{"d_mlp": 512, "vocab_size": 656, "weight_decay": 0.0, "lr_head": 0.0109, "train_tokens": 123100000, "steps": 3757, "dataset": "wikipedia_en"}
Each number is 128 + 24 x the weight over its row's rms, rounded and kept within 0 to 255. Layers, rows and columns count from 0. Numbers have three digits each. The size before them is the row's rms in percent of the matrix's.

# down: layer 3 MLP down (transposed), 512x160, rms 0.203, rows 262-299, columns 0-79
# up: layer 3 MLP up, 512x160, rms 0.235, rows 263-300, columns 0-79
down262 102:101112167109161151110110142127148136140158115124130076092065141092082138133130105149109131165147153105132160101105144151128129106103132117156130119135112148154116125109173126107142124126124122124155110129153098127111162127135126132100127101
up263 100:125100109140163127075117143148125113170115161133091123123137153126101145139133144132143110105153137147130132120147146148149110110120128148094132148112121147112086101143120135095160133136148127158106188155097128120194104123127148119121150137
down263 098:177128104111088120144154059128178131099154114094165134144122140130124118150128173126168122139106159097101084123124121116126129100144130115106109101157124140144140105108123090127138155073131133178131115116154147131074141078146123162146091140
up264 110:112189117183130122132137095147143158132143140111125154091134178122105113136130174140171156091119126137120097099119161147166139110103119109137133082118150157144127126126102102142130101115133127081158118092150156152118155108144118103163105150
down264 111:114131165161140150120104168155135158118163095138136167131116117139124116124116140139101127112152117127098109112161113125119118124135066133158074111128154092112097073141145123109134086135112113088110130139119126122167166127132084152171118111
up265 070:125118129142153125093123139143188179094106139129135153155144132091099126170150128165176128127111136086146155121112138123160100119110140134123157143134151127175088180110124110131097122109133127175111118109090159139102142120120081118148143132
down265 073:189140077144118125151160141109131140101144151124148117132163156162179136131121121125122097107128162189077121134091123160131129109120149104148066132125129070123129160070146131139123152107149116115108121125094111150106131106174146120116088161
up266 090:152153140154096134098138095124165132147163138125126062153120149160135136162190101161120080080124131181120165094130162109150106124172125118145136131118110157162104101153153138091134144115141147148092168140122144145154131137155123133145141131
down266 084:156127097170121094111132094091146117123101135132105090117156132140128138062090161162089137131119131141133131146144127114088129144132106137151151180111140130126078150113131154096158119099157133180116144144123131151133109162087109155147087150
up267 105:120071129111124130105163142152170097102153166144102125120120099118131190125083095113119065117110147132153087132139136151108130103144101123102108138146166142147103135115152110117169146136142155136121165139152107144181124107164140116190112108
down267 102:123113139137163120134113128106137128133141103136116152151134122162103093125140122124176146087119144152150112155093116126131097096101121121169127167121123138123144172120102083134116091100138147130114166120117119108109107120133088157117117086
up268 105:102137128079136141136112149140136070127091152130121118119084087123162087156126139133139151067147145125157152104128119133136121140121069179146176118135161119131117139103154137117134171118110092163156130120064160097156124153116160136119119082
down268 107:069164114153133106140115142191148105130124160098123099108147150106151137120120086122161120086155139105111157098123162128128161108102080133092147108145111104140117143097147150116125158139140072116165136139109120101156141143147095126158111145
up269 098:114106142125132115161130131133092112143134146147150093109150105113105121089126097091154112110113153129115143163155135147129140121152136114167113111190127130119154094124115090133117153103129144087137150108133129129106125095119156170152160153
down269 097:119164141122133110106144132138144170122114174104091131162154157102112088087106120142117108143106134090147147114174135072133143115128112114117094126173123134117121131129189149156102119105190174114087131145154107109128153132163112124116111135
up270 092:131116146119119127103078097118130099118148106090119176127151154135129093126094160170137143125141094106124129101109124141125092147128107140122148125096125105100134148149177085106143142121078154107133124097101108121180114107110178121138121131
down270 080:151132094152084138114118133146106061114133110145157122135122129134151160137130119126121145145108131126112118119178155090160088098105159108128089142105160093128122170141116165112118094103102146094119102098105115125116187162114117129114132131
up271 115:170146140112093138108154117129136121173150125157126074095121157149102094111118170133131169153123119148164119143141155138099102119151120140113123136166117101155125117149139114128102097105154153115182112117134168120149125081129127160100113163
down271 117:150104147139118132137110118152078121142138104136107166110131136106131088159125150121138161166124107148152171171152091150130099146097176111145146144125114143101152103093147097143113079119126117160120136109113071127142151133141104153093141109
up272 087:108115184166128101146113078076164159141156120108102121112082146092110123111136102149165125109139125159156124157126129083137136107086137102101135132117162093139106140143122101137122128125138133136134106160095132074106128116070119126090124132
down272 097:110100066147141146136128149146107096096107064138123092131125091127140120148073122138098102156128123124118130116098117109112167187143173158166119147136129115114112161099138130127102160129143133103178109147110093126123118161133107104135158137
up273 084:138148142113148137158108154100173095087056159116101139128136127120087178132083106072123140103136151134114130156156121113126163099117119117165110117137122160109107126113121116173143123129122127165119147133108106120158117151180126124131175133
down273 094:162136156127143110119139118138146150118185125150153163168106127137142101122148134168145181110125118150141106141113115136186125101110149149142196143133119166077098126132133124104105133165131138162104158120183105102091081063122122095144119128
up274 104:131119153143143135159143051097113107156137138121146113146140122133117123159116094103131161139100153153155110091092100114100149144134143139160118124132108141089143139078129141108162118128144135159128141137153128117128142047130147126186138140
down274 100:107111121164121122150124127055094106160107149098131156154127131163124148175081124116141092135148116152173113154105139116105142145145160137135159178144111161153122094127131143140139109125141100100110138143143139136119162131160137146143133143
up275 102:102113136117114129161128144120134169149118131137099147088159111094120124141112147102140101129153111135119135126147097133139128081121165118135147118150106195109097124157082124130166116158164119071126138090152124071137130143173116129107165117
down275 091:146127145129122152111144162145121129157067113130146118089098124175143118163120139132178131084100136156114120111170089149085157197145160108137116122117099139097119100084119147129160111110109104100118109124110084143126133075126127115112156084
up276 091:154146087132154125162107151115111166098137095102080096168122109106094121110129148111099126103125078121124089133168155143153083099177113094149153150151171122179108158142104127087123115140136128135115170142115111126131151143178096152106122096
down276 087:162081129132131133096084105125158096096137161134137142115113130123110114130157136127070176122116123064130135113144178131142109135116116130089089149129151120139156086124087127133114158111108136109137090142114136132120183151169080105067075139
up277 088:141134160113132145121080150114141127138178110114195124146102143132157120178136141135128156129119116125127174123093164095145134147132123144103162123124143108153111129157099160084170109079157128138163152131125105138098140107172156126102132144
down277 081:117157104121140148117100151126127173129139074067105130168063109097173116144133147132142129122126130127120110146128115129142131107132142146150104132118142124126118111107137185084153103067122093116163125124127109113110115133164134176115184153
up278 097:082107155136136126155109169146101161146127132153110116143171107134129118126108093126167136120162149155085146115116066135119162108153150120115082160141137134112127106168098103161147152155142126107176134112132128085118098104122118104134148096
down278 094:107120136116144092145096127113104121168107119143125118125144068137106139150083134129148147106134125133117101140144120118121115124149147112121141119127170132103088131152142115140175125136114111105160128110106130128140079161111138110120100130
up279 089:139129090097155126113158138161126109106101153131139116158114107112121126125090118114102118137132096139154146102127120129115132124128178175108085126152175128121113140150131164092104123152151157083157107150138135163141083129111132123118137129
down279 090:117089150148140097136140126098122110156101137129143112143143074146092162136090117116100139125129075103132114127111121115121126110105129132106113126126079133130109158100160145117156111137126190089130129105172134105097119113090133141102116192
up280 105:067147161115070093131145132152122111116123146153136129153142132115141162119103125157152179106111139137124128136144135112124130167125116125109136102134153098139140089126156130136163117137062159156146138112135152070120093048124133106122167159
down280 100:121115109160165139120083132143126104142095119105137135106122150159119130113072150084153093125135122137113126144130179136137128178103138118124139109143117108158115151104119118163149130141075129129165111101120158117155151161148168099143136141
up281 102:110123129123136122107109146116121158171134158140118135158137135120107171173099129137140125120147129136128130105082167117076117104119170138147108153136133127122147174136107148073156122132169068163149114104093151142126055101141128120084098130
down281 111:158171109126123149096126165137130087167113130116116134193137115140071132129113131111144118140154119165122148119138104109143149113144161161112129181142121060173131086148132146142135136130137142116138176089121140093145125165115132080108128111
up282 101:143127115141163136146134155142119121129110135126148179111105078151085122124145139123115139111108116102099103143128086120169114143108155107138129118145137168112130142145063116047137120154092122113143128108148115125185109174159135121128113097
down282 104:137121146132107155081130104155106125122119106060118134121144127121116095143145151144128095118186123128162098144122185137095158102160169130140145151156113111149122132098116148185091110119173137073069122093134145134135134112120129139090102136
up283 095:104119129153119123109126139161120083149129126122126126105138073111095155119138102121149145137110127164121127110133112143125090143145124130115131147111119137166113126117109118117112150110116112087112151121131121142180140164112083139138186141
down283 100:120139126137104102113125105152129137128129147131114152116162097126133117099067102103177105125129079142138077126149080144145127133054168086143139147137100110074131111139145108106111193125121168101074085164117125158131131140135137134106090109
up284 091:133110104165163094149116161144064069105106132161146134146172123096109127112145145115094164113127123123119140092089113120111129110150117119089132087156154148165120110115163122110105150099129120101119141098124190130132056106121103099149143111
down284 089:104117092146145102102113158104095123144172141107117126124131131144165095088108111157126129129096108107089142121106103119118116099138176128165175112091090154119111145097146158089093131147120156141152146123150132152153137165137143131146120150
up285 095:164129141119111147130122110162103137084114091162138142145150087120150142130131150116121080146122125156086129121119096111126150086148083150168078134130140138124186120122166148082113080083163147109148125119138178181156075101124092112135094109
down285 090:096188106166098121127137154093105112151134122070171143145127166099100115139134097145119188152099142102138099155119151143153135150101152163068156102187109181155113178108113104153118102144108107107131151160151094118129117165124136103114132117
up286 100:131105123150133089134141139151112133143102152175113098071129127152140166153119133131143124093172126114153134177133129115101107111110127100118097087129125144089128128132141140178114080111086137092135123145152125138175091154099152125150124129
down286 105:077195150092144117118135089091135117132153141110152194128118130147128103163085129131095133127114132139152125102119121142118107150094166141139164141122141121135118134131134154152125145134137098119155160107143162113127105110120117103131162142
up287 110:118105114114137164123097152139097130111126128152143135122201103073163133146079115093131139108156136114178125154138084122101107142127184066106128158137123116136138135131144147139148112150102111135159176147149178142139124111161138141114111107
down287 104:112106131134189157152137096115111149144173145059127141137116132152155121168128106153123097149116138136121169127172127169168130168109129129156121109134147133141168160158147126123128111104172120139082120182132124163117144122094113136118115127
up288 102:124101124065150105165184056122139107124142110110142151100138159118114161121113114129138164129104168155113137122134142121165113130154150145126163163106111162109135145146132155109128090134137150145113089117115115100086114120136092131096139124
down288 097:093101165128127126173124122163152104137144091111111127126151152138092147122134132130136147137111112135109164143080129140178134138103150136095132144096116132119146080139162137132121121092112116133080100126144110116144115091159100129205131106
up289 086:089134130093112137080109128106179080117153131121100127161115156154144101148105144124174163085112132052122117170135151146117136138131151159127134170117145128143135095141129146132130104107128137132097120159136146090115094133156129159098115141
down289 094:119109095149146094114125142105116120103081127093159163115152113128145136116148130142139099110117140152130095102143120124142098145125133118154070114142146165112129158111106119174102157101132147113107104109117106138133140100149111165111170166
up290 119:150185158153140084118153119127122141151153104135121144100124127086088116124110151164159139113133153134142091138136115136138114146159146154131114129152143139117098096141156119087142109133115160109160143113111172132150094081108161134106167151
down290 117:104110139145138091115186143127141125114127096120111128096152141133147119094143136129135113124148163131128142173146119104127154125143106184144152122161105141115144127133113117124146151122168095129175122176158114144137105099123174163147113098
up291 095:147149110130144097160140121121150155128161123137113168093124147097129106095148122129104132173137151133111157094198138180112132143086151117125108111131123139161113131113088123105098078102135126107149195087094157105135182132165172125110081109
down291 101:135141160131120117116118121143156174084096124095139126146157109106124142095110095128102107151108140162113143110100125174157118164151131106172120122083186134130123134157140139164129098126152110138155142128101152128183176139102118091095110101
up292 110:148137123113122114139120111139087176119109161091083117133094124131146146133149164113135137110132102113129140118124048161140152125119167149091152151118148114166150097118139135105104109151125129086120098106126141127121122139103074176103131101
down292 111:118112139150141136106109110159135118133152125192162103154156165135129119123110136144120148119115164143118138127134168147135117150104126134147118128140126127134134166136121143160133133152146133174127135119098127110085172131104134137147133105
up293 110:132099156154122180091112142140161155109109118145128151127098108145132141164154164132111132108131079164155102110149129107169090128108118134098165146129136138150140118060141112120127152139122111075145130157130140112106151173154059086101093167
down293 107:117113137131082096114135069074136118083112121174143153189101095168084090112088155141091114121139118170155157097128138149093129126096141137105118138142139100105163157125148104149180149139151142127139114134124117151101146135104135082105106100
up294 113:147146134112104160126137102106121107091116137150120122133136129130089137101120137140139140101136146101099088104166172151116127075159118135110114106128068128085139153098108083175162151122132141173137110169153130141139089091175119126098123131
down294 119:124195153088119093148114129169141104076131144127147129099185125135154132133129112124084137120108124116137117077174131121155125114132108155143169148124113138122197115102156097108139120164169145161120114156139171120136100132135158080104166172
up295 125:134115127112084125078129160112173138137082131135145142110130114114134145162142149089148152125161119151131133095085097120141137122130161133120143127149153132126099122102153138152143138092113111076185114108140139145168131076154093121129144135
down295 131:166160110108118139103164132106129111118070146134139107115115089084154127130129118125133191116129091157166154091117117125123131140124146149182166105138145121093114125122113123100132169092102159127133128116142133176107127145146110111127146119
up296 098:105125149144150094091127128144108097088110138116135142123178114153145131126141087138147116108147173099136094127127101119138120091123174123118112138100133113070133133092104140179124079116095141140083100143152167090133147077146115111071100148
down296 099:120141077117137117145143141102149116121112095101144124120086120133155104139109117126114127109129138125129123127104137148110072144130118130114091124078165100144109131144138090125103138152101102078126141105127066121122118190133161107116146102
up297 109:126131147167147126161138122127127130127118115142099117101131177145114119142134149138145135116094114186134115168115108115113089165128092151129157134159123094169119158084118110095106114143159128115154134144162143154179127118178115138159118151
down297 115:168106168115105149141104133098097159119104161183124182139132141139100135098142136158106127129143128104147139155167119128138137151164121168113182097164131110113141129139106103163095086165119136143096096151105088106102180135127138123114115116
up298 094:152124118115089095139111088125102124096115138115159159114137135151095080150076190165138169122156112102165131099136096126143184082161140176140182132151134131156118118165106133120109069146133140112060155151115167142121110122151151081150130108
down298 102:126177118135113094139105110133116121114104147150127147108092144173148120097081133139097130162126153111114122132080104146124152116118129189126121122147147104129114129118133144116125125156158119138110125100102170112119101140142098114123129135
up299 115:114154114131145145104142110144108067119124141124128139099100146117149136105121142106149089129153166137107058147118153171084149130120124106123139132131131110115127132110110070142138130146119102125119149150174201182106093096150139147116144183
down299 116:093141149104145140109077066107124115144141141149160174124125178152138151101127141128126093116162104133120095155153118092158133132144116123117143100178133131111129141111106119105131128128101174137157160105134142178117107147124106134112093165
up300 087:127140125136144133131124176145111108121131137137105107128123155087131161097163104134110091110136151122155080132149188140127095141118094151140144097151152113082110145108097116138130139080089098126114091173157152101142107085138181161149134159